Each number is 128 + 24 x the weight over its row's rms, rounded and kept within 0 to 255. Layers, rows and columns count from 0. The size above them is the row's rms in percent of the matrix's.

# layer 3 attention output (transposed), 128x128, rms 0.183, rows 70-96, columns 0-127
size [118 109  94  96  84  95  97  83  95 105  89  94 102  86  92  94  91  87  94  86  92  90  94  94  90  98  84]
[[104 123 122 154 169 113 153  75 120 122 182 126 111 143 166 119 120 167 124  95  98 108  94 133  99 113 109  84 175 155 107 113 140 154 120 120 159 127 190 147 110 163 125 178 172 104 122 130 125 134 111 103 144 149 134 130  69 109 139 127 103 115 149 104 114 129 105 119 106 100 163 115 124  92 129 145 109 116 116 173  93 121 146  90 157 165 125 159 155 138 142 131 128 130 158 148  87 135 124 114 136 134 143 142 125 108 119 152 139 136 128 160 153 152 124 143  89 156 150 135 148  89  87 122 145 133 150 120]
 [160 120 109 124  85 112 143 105  84 134 119 136 112 142 110 120 103  95 159 146 112 132 107 171 134 124 140 114 131 123  88 170  99 119 126  74 108 136  99 105  85 147 140  96 119 123 172 140 127 137  99 160 121 151 148 130 129 125 129 116 127 138 165 145 149 139  97 115 153 149 124 178 120 131 128 123 149 134 141 169  80 177 127 118 161  97 114 112 118 121 105 138  97  83  83 138 116 141 146 106 120 134 199 133  90 118 124 130 112 153 101 154 181 118 151 100 132  84 149 117 132 117  99 136 165 127 118 150]
 [113 136  93 154 116 150  94 123 111 113 115 123 174 155 113 138 148 115 153 146 143 104  92 206 112  93 164 121  94 150 133 143 104  93 128 144 130 149  93 148 114 119 135 141 120 169 135 117 128 134 121 130 148 141 143 131 161 116 142  98 152 129  94 155 123 128 116 122 154 152 144 162 117 148 154  99 127 112 136  70 165 130  87 185 142 136 168 145 149 103 117  97 121  87 132 109 192 144 156 135 126 138 130 138 121 126 135 142 151 126  87 128 143 167 129 107 103  81 134 129 177 135 124 106 130 132  86 129]
 [148 129 155 104 148  93 139 168 158 103 170 187 127 103 155 113 124 157 112 131 133 144  94 108 158 139 143 163 156 110 116 112 135 148 133 123 103 110  93 128 139 160 133  97 162 116 120 132 128 163 126 139 127 129 119 125 106 143 138  63 110 138 114 122 103 108 128 121 119 132 125  82 114 122  99 146  85 130 139 132 100  90  98  79  87 138  92 118  98 142 152 138 140 140 125 120 104  83 131 126 100 108 131 147 198 151 115  70 136 114 152 123 131 105 125 148  97 164 123 139 138 117 170  99 159 103 153 118]
 [162 119 141 137 108 126 144 144  94 122 123 169 128 117 118 129  88 135 107  88 111 136 103 169 130 116 123 109 145 141 120  96 113 148 106 111 120 160 130 137  88 174 141  71 109 112 136 109 114 110 155 120 141 163 132 126 115 135 129 106 139 126 133 139 122 133 105 143 117 138  86  87 145 113 130 124 140 106 127 156  79 139 172  67 141 137 117 136  75 140 135 103  89 127 124 133 114 131 147 110 157 120 128 205 124 107 113 150 125 182  91 121 142  92 159 133 141 125 131 193 121  95  75 119 114 126 126  98]
 [122 126 145  99 138  99  66 121 177 104 152 127 126  92 119 113 119 143 105 165 174 120 130 118 138 133 129 159 138  92 144 107 120 151 112 148 101  97  77 115 133 123 135 124 138 140  97 149 167 132 146 147 144  93 119 159 108 142 147 122  99 135  85 119 159 106 162 122  91 121 123 164 117 113 112 138  97 140 118 118 144  88  90 103 107 144 101 134 128  89 141 142 163 163 165 133 135 105 102 142 103 154 131 106 172 146 121  52 126 128 158 136 113 113 116 151 112 160 114 121 143 132 186 134 103 132 161 134]
 [100 152  91 157 171 128 161 122 134 109 131 124 146 156 116 142 190 100 127  77 125 139  91 121 140 118 152 100 119 169 113 119 140 115 123 181 170 111 148 146  94 134 120 121 140 127 124  95  95 123 128  97 167 129 115  93  96 106 129 102 104  92 171 146 112 131 104 162 125 129 117 147 104 116 116 138 157 124 122 109 123 149 158 136 172 158 136 134 162 112 147  85 132 120 142 147 121 127 124 104 154 120 101 151 122 138 152 175 157 151  97 115 119 115 146 189 128 107 113 152 161  81  95 104 134 138 160 114]
 [120 107 164 160 142 107 157 164 125 151 125  93  98 124 143 112 114 161 129  89 140 145 144 169 114  97 132 119 154 159 120 149 121 152  94 107 114 118 111 150 117 159 138 103 145 107 142 129 102 157 158 129 152 148  97 145 130 111 175 109 139 164 135 172 124 132 184 157 147 120  90  79 155 136 144 126  78 134 139  71 138 111 140 127 146 123 176 114 129 149  96 141 160 148 102 132 134 104 127 137 132 126  87 137 135 142 112 122  93 128  96 125  72  94 154 109 159 131 141 157  85 141  90  99 133 143 116 129]
 [131 130 139 125 146 134  98  98 139 129 154 125 135 147 129 126 115 164 126 111 142  84 119 140 139 106 108 156 150 132 168 110 118 141  96 132 171 119 105  88 126  95 141 139 125  74  95 105 122 173 129 122 146 139 144 146  78  98 169 140 133 142 149 161 114 145 119 199 117  94 128 138 147 115 134 100  92 118 121 133 164 106 139 111 152 140 160 127 122 128 103 155 161 165 104 145 176  72 150 167 109 126  89 128 151  81 164 102 115 128 119 134 132 153 104 105 128 126 114 105 109 121  97  84 116 129 143  87]
 [147 152 141 135 141 117 122 133 162 129 140 114 127 123 143 130 149 140 114 155 131 134 109 112 132 140 112 135 130 111  84 130 148 128  91 142 204 122 123 164 126 111 155 182 137 128 116 111  92 137 105  84 100 146 142 143 146 124 121 141 116 125 146 135 114 121 104 108  97 117 150 139 137  91 105  85  94 102 121 154  76 104 123 217 130  87 124 157 126 138 143 148 132 153 107 121 132 109 125 134  63  86 133 124 171 135 138 167 152 129 175 151 119 157 129  74 126 121 103 135 122 140 124 102 156 119 159 145]
 [139 154 124 149 131 141  61 133 157 113 107 129 175 137 120 162 137 119 138 111 118 112 121 164 147 107 151 140  67 115 110 115 116 135 112 116 161 148  80 119 138 130 159 138 109 129 119 111 102 138 134 102 116 174 155 124 154 133 158 132 164 129 102 171 150 112  79 144 125 145 157 165 151 152 130  79 118 102 106  87 142 118 105 192 132 119 161 141 110  94 110 151 153 157 135  99 145 147 140 135 116 112  98 149 140 125 154 135 130 126 117 127 165 161 158  90 106 126 129 118 135 138 131  94 119 116  68  98]
 [173 152  94 112 143 137 102 106 171 117 116 113 200 139 102 161 133 107 162 136 177 151  68 161  99 118 158 137 110 115 101 123 119  78 160 113  99 130  81 140 103 108 155 147 124 162 118 151 165 127 158 137 152 108 132 125 160 123 139 115 105 126  81 138 115 134 141 111 122 122 121 165 102 144 120 121 124 138 102 127 133 117  72 168 146 119 143 155 143  97 132 161 133 141 152 145 124 148  97 140 118 126  97  95 125 134 143 104 138 125 158 141 114 169 134 140  85 129 136  98 153 137 156 149 151  98 122 149]
 [126 120 133 143 121 149 148 123 115 130 133 133 109 125 138 110 108 150 153 103  97 122 130 175 108 102 107  95 162 154 140 152 101 140  76 129 109 173 124 112 108 155 121  98 128 100 158 120  92 120 137 132 149 170 140 133  73 111 163  95 158 156 146 151 171 111 126 129 140 137 101 139 142 131 140 130 129 101 153 105 111 172 133 100 182 165 156 140 150 123 103  77 116 118 115 142 131 134 135  94 141 138 151 184  96 122  84 143 102 159 103 140 144 121 161 136 125 118 174 159 132 134  72  87 125 153 120 127]
 [117 131  97 164 126 118 175 142 101 131 128 110 110 146 149  98 118  91 139 101 105 113 144 137 113 122 147 118 116 129 120 171  94 125 140 161 113 100  89 129 117 157 103  98 153 169 164 116  90 144 104 160 126 117 100 115 136 133 147 103 169 138 158 175 107 134  97 132 162 121 103 173 126 140 172 152 125 148 167  85 128 160 142 147 117  88 135  82 160 134 124 104 122  92 105 116 162  93 158 126 124 147 172 107 116 143 125 164 119 122 110 119 126 123 132 138 112  74 151 163 105 129 101 115 175 117 135 142]
 [169 127 160 107 125 187 153 131  70 132 122 150 146 109 114 126  87 106  84 127 157  98 138 152 121 125 125 105 126 111 148  58  99 166 121 117 148 103 108  99 100 101 146 110 124 127 133  91 130 117 156 113 118 126 156 114 130  82 102 148 120  60  90 132 125 140 138 132  89 103 142 120 117 143 124 118 165 121 120 136 138 128 154 104 104 108 115 179  87 105 140 151 133 150 101  91 124 112 128 149 123 155  98 125 119 127 131 155 118 131 125 120 117 153 104 144 171 166 141 176 134 137  92 131 106 125 143  95]
 [111 125  91 176 127 152 182 131 114 155 108 102 122 159 139 127 149  92 145  98 101 119 149 126 121 121 127  95 120 158 110 157 107 120 154 107 157 147 169 128 126 124 119 118 147 131 171 110  86 135 100 120 120 145 135 105 134 116 125 149 168 137 168 157 118 142  98 139 152 130 134 142 129 165 151 124 162 122 141 113 123 181 154 152 165  90 153 137 160 142 116 130 125 105  91 110 121 113 158 125 143 114 149 119  95 134 147 205 134 111  79 127 127 151 129 106 154  81 129 150 107 123  59 123 157 130 119 139]
 [104  97 130 156  87 114 133 126  70 132 152 125  70 129 135 117  91 131 127 121 118 113 174 127 124 115 126 113 124 132 146 142 101 151 115 141 126 152 107 112 115 158 109  63 134 155 127 124 109 124 136 142 133 135 134 123 119 133 162  93 165 145 145 150 126 145 116 143 138 103 109 171 136 142 166 130 129 122 152 117 110 155 176  87 124  92 112 106 131 117 133  92 104  83 104 127 198  76 155 157 139 142 180 140 101 130  97 167 152 153 121 140 134 110 131 102 154 107 152 167 103 108  89 114 126 126 105 134]
 [110 121 151 106 172 119 114 114 144  90 139 150 118 130 161 130 145 138 108 137 141 127 105 121 152 130 130 162 165 115 165 108 133 128 131 137 155  89 155 144 156 116 106 178 145  79  88 119 137 180 117 110 143 100 122 129 111 134 115 154  98 148 116 126 133 129 121 117  89 115 143  76 121 103 104 108 104 130 143 112 159  79 111 127  99 144 118 133 112  93 169 159 177 160 140 111 100 135 110 132 122 106 106 118 185 110 149  89 119  97 131 117  95 143 120 127  95 177 111  72 147 114 160  96 129 131 161 123]
 [ 90 105 126 103 124 145 146 138 110 143 156 102 111 119 169 125  88 140 125 163 125  82 118  72 145 142 117 120 156 114 136 102 152 161 161  97 146 123 188 119 143 128  84 139 176 159 111 166 157 127 116 130 115  85  88 158 113 164 132 173 131 105 148 114 127 135 142 131 116 138 142 110 137 122 113 169 120 118 129 167 130 130 124  84 127 106 100 142  75 116 104 164 128 178 148 109 122 133 120 137 165 133 147  74 152  97 118 128 152 149 127 121 114 147 101 112 126 149 119 121 108 142 129 164  82 138 126 115]
 [112 171 104 145 105 129 127 110 130 149 149 133 135 119 115 114 124 133 140 121 108 150 142 125  84 129 124  87 117 142 128 155 121 152 111 109 100 147 128 107  89 122 141 108 133 158 152 142 137  79 125 131 136 133 128 142  78 151 159  91 143 129 138 122 165  96 103 130 120 146 134 181 108 136 135 187 140 112 136 137 110 191 142  86 169 152 122 140 172 109  95  87 109 112 149 150 128 127 124  87 143 137 171 151  86 126  78 141 162 164 144 154 176  99 138 155 110 131 147 166 126 118  95 135 109 121 107 157]
 [101 149 128  75 122 176 121 133 143 110  81 124 170 159 154 157 171 113 135 154 120 132 103 108 154 133 114 122  93 138 144 132 127 134 136 148 129 140 176 119 155  85 113 157  86 115 105 128 122 122 125 108 117 140 128 113 132 112 111 141 122  83 118 122 151 158 129 128 114 158 157 120 150 136 131 101 140 130 127  90 166 169 120 188 107 155 161 143 133 113 146 102 127 137 128  94 119 169 110 152 127 139  99 106 108 112 144 122 140 113 140  82 133 168 126 132 123 129 115  42 181 169 114 127  97 134 117 135]
 [153 139 152 115 130 103  97 112  93  95 133  98 125  79 108 122  92 165 108 148 167 141  65 148 170 154 112 160 125  96 122 124 159 131 105 104 147  88 105 134 102 131 120 159 125 153 122 123 137 139 145 139 130  83 125 172 150 176  99 145  92 101 130 130 104 158 136 131 111 116 135 156 140  90 118  88  88 108 126 163 101  73 111 162 136  98 124 109  55 104 120 150 117 142 128 120 140 104 118 151 135  97 123 131 140 109 136 121 138 168 145 130 119 130 150 105 109 111  82 136 135 133 135 113 135 126 151 125]
 [101 123 150 134 110  97  69  85 102  96 136 108 119 118  98 120  93 130 111 138 137 126 140 186 123 100 132 133 120 105 144 143 111 141  95 134  93 118  64 142 141 160 115 132 114 136 130 133 152 139 143 136 161 131 135 125 120 117 177 104 139 157  72 114 184 109 139  98 120 124 128 156 150 141 138 121 102 124 124  60 145 107  83 129 114 152 144 140 139  99 119 119 158 107 174 161 169 159 135 116 137 158 139 145 104 141  86  98 128 149 118 142 131 127 140 131  89 146 180 134 138 126 113  96 120 148 127 158]
 [117 106 124 150 129 118 102 115 112 126 146  93 152 132  88 109 120 138 126 114 129  97 137 173 110  83  99 111 119 159 173 133 127 125 120 144 132 153 132 146 129 149 126 144 133 152 130 136 108 126 149 131 175 125 138 154 116  81 146 151 156 154 107 153 127 154 143 141 118 109 134 137 153 148 147 110 117  72 130  73 164 109 117 158 162 161 187 160 144 120 106  91 148 140 138 135 175 125 153 124 136 137 123 181 122 120  97 129 120 160  89 143 123 133 139  91 138  98 151 188 167 127  77 110 101 156 106 139]
 [137 127 121 113 116 111  85 145 149 115 121 140 121 145 119 136 153 119  96 158 160 121 116  94 151 134 165 179 113 103 119 110 152 128 142 148 138  71 102 124 145 124 127 180 103 137  90 125 171 143 121 134 111 106 135 127 149 120 124 115  90 110  87 102  93 102 155 120 131 132 155 101 127 117 102 132 102 136 124 105 147  65 112 145  49 138 138 113 105 127 148 141 165 138 146 108 134 151 125 163 114 123  89  97 160 146 157  74 111 106 145 105 114 133 103 123 120 150 111  91 133 131 188 138 122 142 119  94]
 [136 111 147 117 130 122 160 178 126 120 140 136 105 111 151 121 122 151 119 114 128 117 123 122 142  99 140 122 194 124 116 109  91 178 132  88 117  99 131 123 112 171 102  75 161 100 130 143 113 178 108 159 125 127 101 154  96 121 146 103 118 119 124 156 114 129 150 171  93 136 102  61 149 128 160 130  94 127 145 127 104 134 139  74 113 118 127 130 109 117 110 177 159 131  67 121 112 105 118 133 133 149 158  97 154 122 128  87 109 136  99 104 103 129 108 113 157 120 120 112  92 116 103 104 113 128 161 109]
 [139 120 103 123 114 138 172 129  90 129 104 113 154 153 118 139 111 108 137  95 109 135  76 160 115 110 125  78 120 144 102 120 128 125 146 110 127 169 142 143  94 157 134  83 130 161 157 135 112 100 114 138 150 152 134 120 123 105 123 136 142 113 138 128 121 158  96 145 144 131 118 131 123 135 126 115 171 104 119 155  79 185 142 128 164  99 127 162 118 135 108  90  85 107 108 131 119 143 129 119 139 125 136 153  90 127 113 181 158 158  94 140 166 152 129 125 132  75 149 163 169 109  50 145 121 133 106 145]]
# layer 3 attention value, 128x128, rms 0.19, rows 71-97, columns 0-127
size [127  97  97 113 113 109 112 122 136 105 106  97 105 128  97 110 102 109 101 117 114 108 104 110 133  96 118]
[[148 119 108 112 138 142 134 117 137 139 116 136 146 139 113 134  93 116 155 146 161 149  83 152 127 137 113 153 158 154 150 120 113 107  98 107 113  80  61 182 116 148 128  94 112 113 119 139 173 112 131 116 141 140 148 144 110 152 119 105 122 175 126 139 174 140 143 119 107  91 126 134 120 123 132 146 114  78 142 153 106 108 132  83 188 127 133 159 101  86 118 150 152 121 130  74  99 136 111 134 119 135 112 115 118 136 131 109 115 119 129 167 102  77 150  95 125 151 173 118 109 147 125 183 151 139 158 115]
 [149 139 125 164 126 115 132 145 139 126 112 115  97 124 138 105 175  74 105 140 108 163 148 135  89 128 159 132 135 123 107 109 149 118 139 133 108 129  96  97 105 121 142 149 114  99  85 112 120 128 117 141 171 128 135 137  99 134 123 158 128 148 117 125 157 125 132 128 130 144 170 128 126 124 154 138 113  68 141 156 164 136 126 157  76 124 135  91 110  72 136 143 137 176 102 109 119 107 124 106 123 117 144 154 124 156 119  80 119 162 152 166 110 147 104  96  83 103 174  73 163 111 160 119 139 106 106 168]
 [151 125 138 146 107 124 139  77 130 112 128 150 141 126 113 158  67 131 115 106 170  95 126 145 145 105 101 136 100 111 175 113 107 157 122 136 149  80 128 136 104 134 122  74 127 116 111 141 142 149 119 149 135 130  82 138 112 155 137 115  64 144 106 162 129 113  97 152 152 121 184 150 134 140  98 130 162 108 102 118 141 167 125 152 156 140 118 125 136 141 111 122 138 145  77 138 131 107 124 153 137 183  85 131 135 133 144  88 113 124 142 101 153 102 125 124 111 107 147 100 205 114 149 129 107 141 126 129]
 [135 139 131 117 190 124 127 123 138  99 129 152 132 112 124 145  69 141 145 142 131 114 116 162 146  96 110 123 136 151 141 104 114 167 126 132 138 128 106 119 108 138 111  73 117 156 171 151 145 114 144 168 146 143  76 104  82 161 133  87 109 154 135 136 142 127 150 132 143  86 136 124 119  86 156 163 140 119 122 158 138 152 136  77 178 167 141 115 136 149 125 133 153 157 107  96 132 139 117 147  98 135 108 141 156 132  83 129 106 159 141 105 108 119 130 113 111 160 112  84 125 108  79 159 115 177 128 106]
 [112 121 139 145 112 153 149 132 129 137 117 109 157 118 103 148 145 131 128 102 148 124 145 131 127  95 128 118 151 128 143 112 141 143 132 144 146  87 157  99 150  96 151 122 129 137 102 101 140 162  85 179 131 132 100 139 115 162 145 134 128 117 132 151 136 126 129 203  90 115 146 147 102 154 122 155 151 144  80  91 141 143 144 167  98 140 127 134 118 112 121 118 104 141 135 201 151 109 139 119 169 163 102 109 133  96 152 129 106 157 134  76 162 151 139 118 151  93 123 101 199 104 160  95 118 145 102 118]
 [100 142 139 137 130 131 101 113 150 104 118 111 126 118 175 145 156 114 107 137 109 138 123 114 161 137  99  78 125 147  96 121 166 130 122 135 161 149 130 103  96 119 130 129 145 159 131 129 102 111 127 141 148  72  95  98 134 106 107 106 134  91 134 104 100 147  93 151 125 115 113 108 167  55 177 155 135 114  94 164 148 166 134 120 130 105 118 133 159 128 105 125 120 154 122 127 119 122  61 153  85 152 149 117 162 150 110 133 128 153 159 112 104 111 159 123 166 149 113 117 136 135 123 160  91 165 115  85]
 [147 140  90 132 165  81 141 151 110 122 154 147 120 122 112 120  92 169 118 131 122 109 133 140 155  84 140 121  95 116 118 143 119 137 132 117 154 150 113 141 125 134 100  99 145 132 213 162 152 130 126 111 122 158 116 168 197 124 131 123  60 102  84 105 108 138 129 133 135 151 140 117 114 126 142 110 133 128 174 141 100 144 137  99 141 167 126 157 126 129 142 132 159 125  67  99 113 116 136 130 134  99 136 121 175 123 122 139 104  90 143 136 108  93 108 160 126 139 123 129 118  98  94 174 156 108 134 126]
 [123 126 116  84 136 119 160 122 127 145 134 132 141 117  64 155 146 123 145 114 122 131 125 204 116 118 145 123 186 138 143 127 137 111 158 140 152 113 145 126 171 115 192 122 117 126 120 101 133 150 109 143 144 136 147 154 124 138 117 114 152 132 151 191 120 157 179 167 176 159 152 128 129 142 132 123 131 136 139  76 121 127 168 101 140 131 155 195 148 143 115 113 112  92 148 128 154 150 162 113 142 129 119 115 139 109 117 112 127 164 120 115 114 183 102 105 133  98 131 122 122  97 116 131 106 140  98 129]
 [126 133 132 132 132 104 144  80 120 143 139 124 104 113 117 134 182 104 148 107 119 144 113  88  96 221 144 124 128 131 134 125 131  93 112 136 140 163 137 169 156 112 156 169 137 104  43 129 121 124 125  96 143 113 197 154  99 132 120 138 154 130 118 177 137 148 132 126 122 170 137 124 191 128 126 151 128 119 156 151 122 121 130 150 121 119 130  90 152 116 149 122 149 135 116 155 136 121 163 105 135 115 124 119 123 146  93 141 133 114 152 171 141 162 125 110 116 141  97 134 142 138 137 139 122 153 113 167]
 [125 144 119 142 118 119 133 104 140 138 126 130 120  86 106 136 145 109 135  93  79 137 125 122  84 135 151 144 163 112 146 113 142 112 121 140 113 119 126 113 159 112 178 101  96 123  40 110 114 154 118 128 185 177 186 127  74 164 137 135 170 134 142 184 166 132 124 113 118 161 141 146 147 167 113 140 120 119 161 143 133 138 147 142  99 111 116 112 121 108 140 122 129 147 138 121 138 127 158  97 126 113 108 123  94 127  88 140 117 162 139 139 131 134 126  85 106 138 118 112 140  98 116 138  86 136 104 175]
 [127 124 124 143 108 126 142 130 138 140 108 127 147 124 104 136 153 129  68  93 153 136 134 113  63  89 138 119 140  94  94  91 157 129 117 137 119 115 129 121 138 109 167 124 120 154 104 118 150 147 106 130 218 131 158 140 121 155 137 158 166 128 138 134 149 125  68 120  89 139 129 139 102 165 105 102 128 110 130 137 137 105 141 166 100 118 133 130 124  87 154 124 111 156 132 137 135  98 144 119 166  92  90 117 128 117 123 158 129 137 137 176 184 136 119 110 141 125 126  94 161 109 188 110 140 128 115 139]
 [119 133  98 134 158 153  96 149 136 103 131 134 121 138 150  81 114 143 164  97 108 106 117 130 171 126 117 144 112 133 109 165 100 119 133 121 107 108 119 120  76 106 123 110 131 148 132 124 109 121 171 124 104 156 105 107 105 136 130  93 100 135 153 114 126 176 163 120 148  76 151 122 141  98 143 143 110 109 149 159 111 134 133  90 166 127 108 182 109 170 124 137 159 153  97 121 117 133 104 103  78 100 111 125 138 124 102 138 127 137 146 128 103 154 153 133  94 140 137 133 100 135  47 157 175 147 168 119]
 [127 137 105 170 129 147 125 151 117 118 131  84 103 154 118 113 152 145 121 128  86  96 118 111 153 115 129 151 152 167 111 160 113  96 115 109 148 114  89 156 124 149  78 111 135 131 174 149 111 103 146 134 128 107 139 143 161  96 101 132  69 106  75 135 104 141 134 171 123 116 135 138 124 122 124  85 139 100 162 119 115 146 100 104 139 113 151 111  76 129 125 137 126 114 121 123  78 137 127 152 125 145 180 122 117 173 165 135 134 102 127 110  76 117 125 137 155 159 142 163 107 151 131 167 148 105 151  89]
 [131 130 143 151 132 152 159 146 133 140 136 102 144 183 149 113 132 122 127 143 112 113 136 151 143 104 116 146 166 151 101 107 134 109 113 133 133 132 121 113 132 113 119  97 105 164 112 133 134 114 151 168 103 126 125  76  77 124 136  97 132 130 114 147 134 126 170 151 153  97 132 142 108 127 107 174 170 141 103 133 127 121 149 122 102 135 189 120 126 123 107 126 147 135 106 173 147 129 103 152 138 162  89 133 129 127 144 157 120 173 120 107 127 204 117 129 170 146 104 135 115 148 135 106  66 200 134  90]
 [116 130 100 129 112 155 120 135 136 140 133  92 109 136 129 120 144 143 117 118 108 139 126 133 153 162 133 131 128 123 111 167 129  76 131 101 106 149  93 152 131 130 131 130 128 112 129 144  87  99 163  91 113 130 164 142 173  93 112 136 156 111 116 128  98 165 138 100 143 138 101 144 152 108 137  87  83 119 150 138 113 103  97  66 131  93 134 137 145 144 127 138 125 107 154 107  95 133 142 124 109 126 164 125 130 161 145 137 164  89 118 181  85 123 134 159 144 180 116 188  72 171 106 154 136 137 166 122]
 [146 140 126 134 153 161 149 154 108 112 127 130 111 158 135 108 134 119 172 165 114  84 111 177 153 129 110 149 164 150 109 158  75 148 119 119 112 112 121 158 113 144 126 138 127 128 168 122  96 119 172 161 115 133 114 133 111 121 121 107 120 136  85 168 127 140 210 147 161 115 156 124 133 143 132 145 138 124 142 153 119 131 119  95 162 159 135 135  81 136 120 138 130 144  95 144  98 126  97 145 105 166 145 137 121 151 140 120 152 157 156  86  70 130 130 105 107 147 165 140 112 147  75 165 137 143 136 109]
 [134 107 153 129 127  95 142 128 125 156 152 140 140 114 147 150 161 119 119  89 136 135 163 110 154 117 156 106  79  96 154  85 135  53 119 145 175 125 160 101 130 165 137 147 139 106 116 137 132 143  83  93 104  94 108  94 167  87 138 164 109 118 124  98 119 124 155 146 129 144 114 121 131  90 130 102 145 133 111 101 142 136 137 132  99 150 104 123 155  95 111 116 119 134 149 133 161 130 154 134 188 124 127 124 145  91 157 119 139  95 143 120 162 168 112 159 147  92 111 138 146 117 167 101  99  98 101 128]
 [123 109 134 103  92 105 101 136 118 122 151 121 119 140 102 115 144 137 165 114 155 123 127 136 181 145 142 153 131 142 116 159 117 175 131 119 135 115 179 122 116 160 101 169 148 124 152 128 109 142 137 121  79 108 122 102 130 110 160 141 111 121 149 129  66  91 147 118 126 140 125 154 100 108  94 129 103 168  86  91 134 112 113 120 136 148 124 143 145 142 119 124 118 141 177 179 133 168 156 120 139 151 132 130 154  96 136 164 142 137  82  98 149 183 128 179 124 137 118 152 140 151 112  66 146 148 136 101]
 [ 92 150 131 141 116 185  81 132 147  96 101 109 145 125 170  95 132 130 157 112 128  93 102 126 142 108  90 123 116 127 114 169 106 178 139 115  80 122 124 121 115  85 161 115 135 158 105  98  89 125 154 137 161 132 114 131  93 154 139  99 178 139 171 136 119 167  97 122 137  87 138 133 120 127 125 156 110 140 100 140 130 147 118 110 164 117  93 157 124 161 129 128 108 156 141 153 118 126 105 115  93 155 115 126 129 128 104 172 168 160 148 121 114 123 164 119 130 139 144 114 127 141  73 141 150 160 160 105]
 [127 117 126 139  95 132 104 129 130 147 159 123 136 158 158 118 156  88 106 118 113 154 130  74 125 133 133 147  94 103 139 138 133  82 108 122 109 100 160  99 118 124 156 132 125 125  94 103 104 129 122  98 111 147 110  62 103  79 122 167 142 134 157  90 146 116  92  94 126 153 131 123 164 150 111 113 138 165 130 115 133 144 158 194  51 120  99 126 125 127 102 138 127 138 122 174 128 127 137 100 126  77 118 119 114 101 119 121 127 118 121 104 163 154 124 130 137  77 127 145 111 150 134 112 121  88 122 154]
 [154 121 129 119 142  80 167 116 125 133 141 152 128 111  87 154 157 114 159 145 139 146 117 146 113 151 145 127 190 145 126  96 132 132 129 134 169 129 160 144 125 143 112 141 132 131 100 132 154 131  90 170 146 125 114 158 111 122 126 130 111 139  71 159 128 104 152 164  95 118 129 124 133 150 135 170 145 125 115 117 140 120 148 123 129 171 190 100 140 105 127 126 154 129 129 125 140 134 146 154 172 134 120 133 133 106 108 118  60 175 142 137 177 167 107 103 107 136 124  92 190  92 133 117 134 150  84 147]
 [133 144 118 153 123 116 135 189 112 124 118  95 120 131 140  81 153 139 103  82 135 101 183 158 102  68 125 126 141 109  65 118 127 105 158 133 160 111 126 103  94 124 106 139 118 149 157 129 114 139 124 152 126 140 101  99 147 103 146 130  68  95 100 111 135  98 156 154 113 108 149 134  86 121 148  90 124 111 120 133 129 121 137 131  87 107  88 129  68 102 140 133 148 161 124 129 131 119  97 138 169 124 117 126 108 112 159 127 132 124 149 114  81 143 153 108 107 101 159 119 131 114 155  94 133 112 130  98]
 [130 139  91 120 144 102 128 173 139 121 143 120 119  98 117 116 152 119 135 116 133 150 173 198 115 113 145 117 135 117  79 131 150 140 195 122 128 150 137 115  97 103 157 154 118 121 144 113 110 145 114 156 158 146 118 142 120 145 145 134 116 103 107 133 119 134 148 151 125 134 146 118  97 125 171 144  88  98 120 128 145 115 140 103  93 129 153 152 135 135 155 137 141 178 115  77 125 113 121 109 125  75 151 156 137 112 123  90 112 144 131 174 115 177 123 121  70 105 128  80 162 104  90 112 170 141 114 155]
 [133 119 161 148 139 108 121 128 111 151 121 110 144 129 108 143 115 128  97 124 147 150 165 105  92 113 132 151 136 110 171 104 164 113 118 142 146 132 140 103 140 135  98 124 111 103 140 143 172 140  73 127 138  99 121 127 158 110 135 136  88 117 112 107 135  87  95 152 103 140 123 149  99 135 116  87 147 131 119  99 146 122 134 178  96 118 108  97 130  69 132 123 110  94 162 140 144 131 135 159 185 134 130 117 125 137 134 101 106 115 120 114 120  99 118 115 164  92 120 113 161 108 213 111  87  73 100 119]
 [159 113 134 127 142 113 161 134 120 135 156 160 156 146 100 137 114 141 180 146 166 117 116 151 183 120 154 138 114 130 163 125 100 121 121 123 149  93 116 146 114 138 121 106 144 105 128 157 141 141 141 104  77 108  94 160 147 151 129 120  80 145 121 142  93 149 135 178 155 120 148 145 106 118 135 103 150  99 104 119 124 135 125  91 176 166 101 144 151 118  90 132 138 128 116 151 123 143 151 127 168 199 127 114 182  88 160 132 119 104 114  96 134 105 138 169 128 115 124 122 106 146 133 141 148 122 142  69]
 [129 131  83 117  99 129  93 149 149 106 124 134 132 142 125 120 119 113 126 133 152 141  86 173 128 121 120 122 143 141  80 132 126 206 141 106  92  99 115 165  77 119 139 106 115 159 147 120 142 115 154 137 166 139 108 119  70 142 121 111 119 149 152 134 113 119 123 127 164  97 150 141  85 116  96 170  99  88 112 189 122 111 140 118 129 134 159 146 123 142 120 145 153 174 111 133 110 127 101 118  97 122  98 131 138 154 108 137 146 139 126 153 124 129 141 114 102 157 118 136 137 147  98 146 145 206 143 100]
 [155 120 162 131 104 139 171  94 100 127 135 147 133 155  60 147 134 116 131 142 157 123 133 154 128 147 141 141 160 124 130 165 122 148 137 139 127  89 154 118 125 115 135 138 117 109  98 128 123 160 142 156  92 100 133 177 147 142 135 132 125 124 119 198 111 124 109 154 154 134 159 168 107 173 107  86 148 126  84  68 157 111 109 136 144 114 119 154 119 132 107 119 103 106 151 162 146 136 176 119 139 177 131 112 140 117 157 117  87 171 113  86 143 160 129 135 114 110 135 101 150 112 160 104 132 123 124 108]]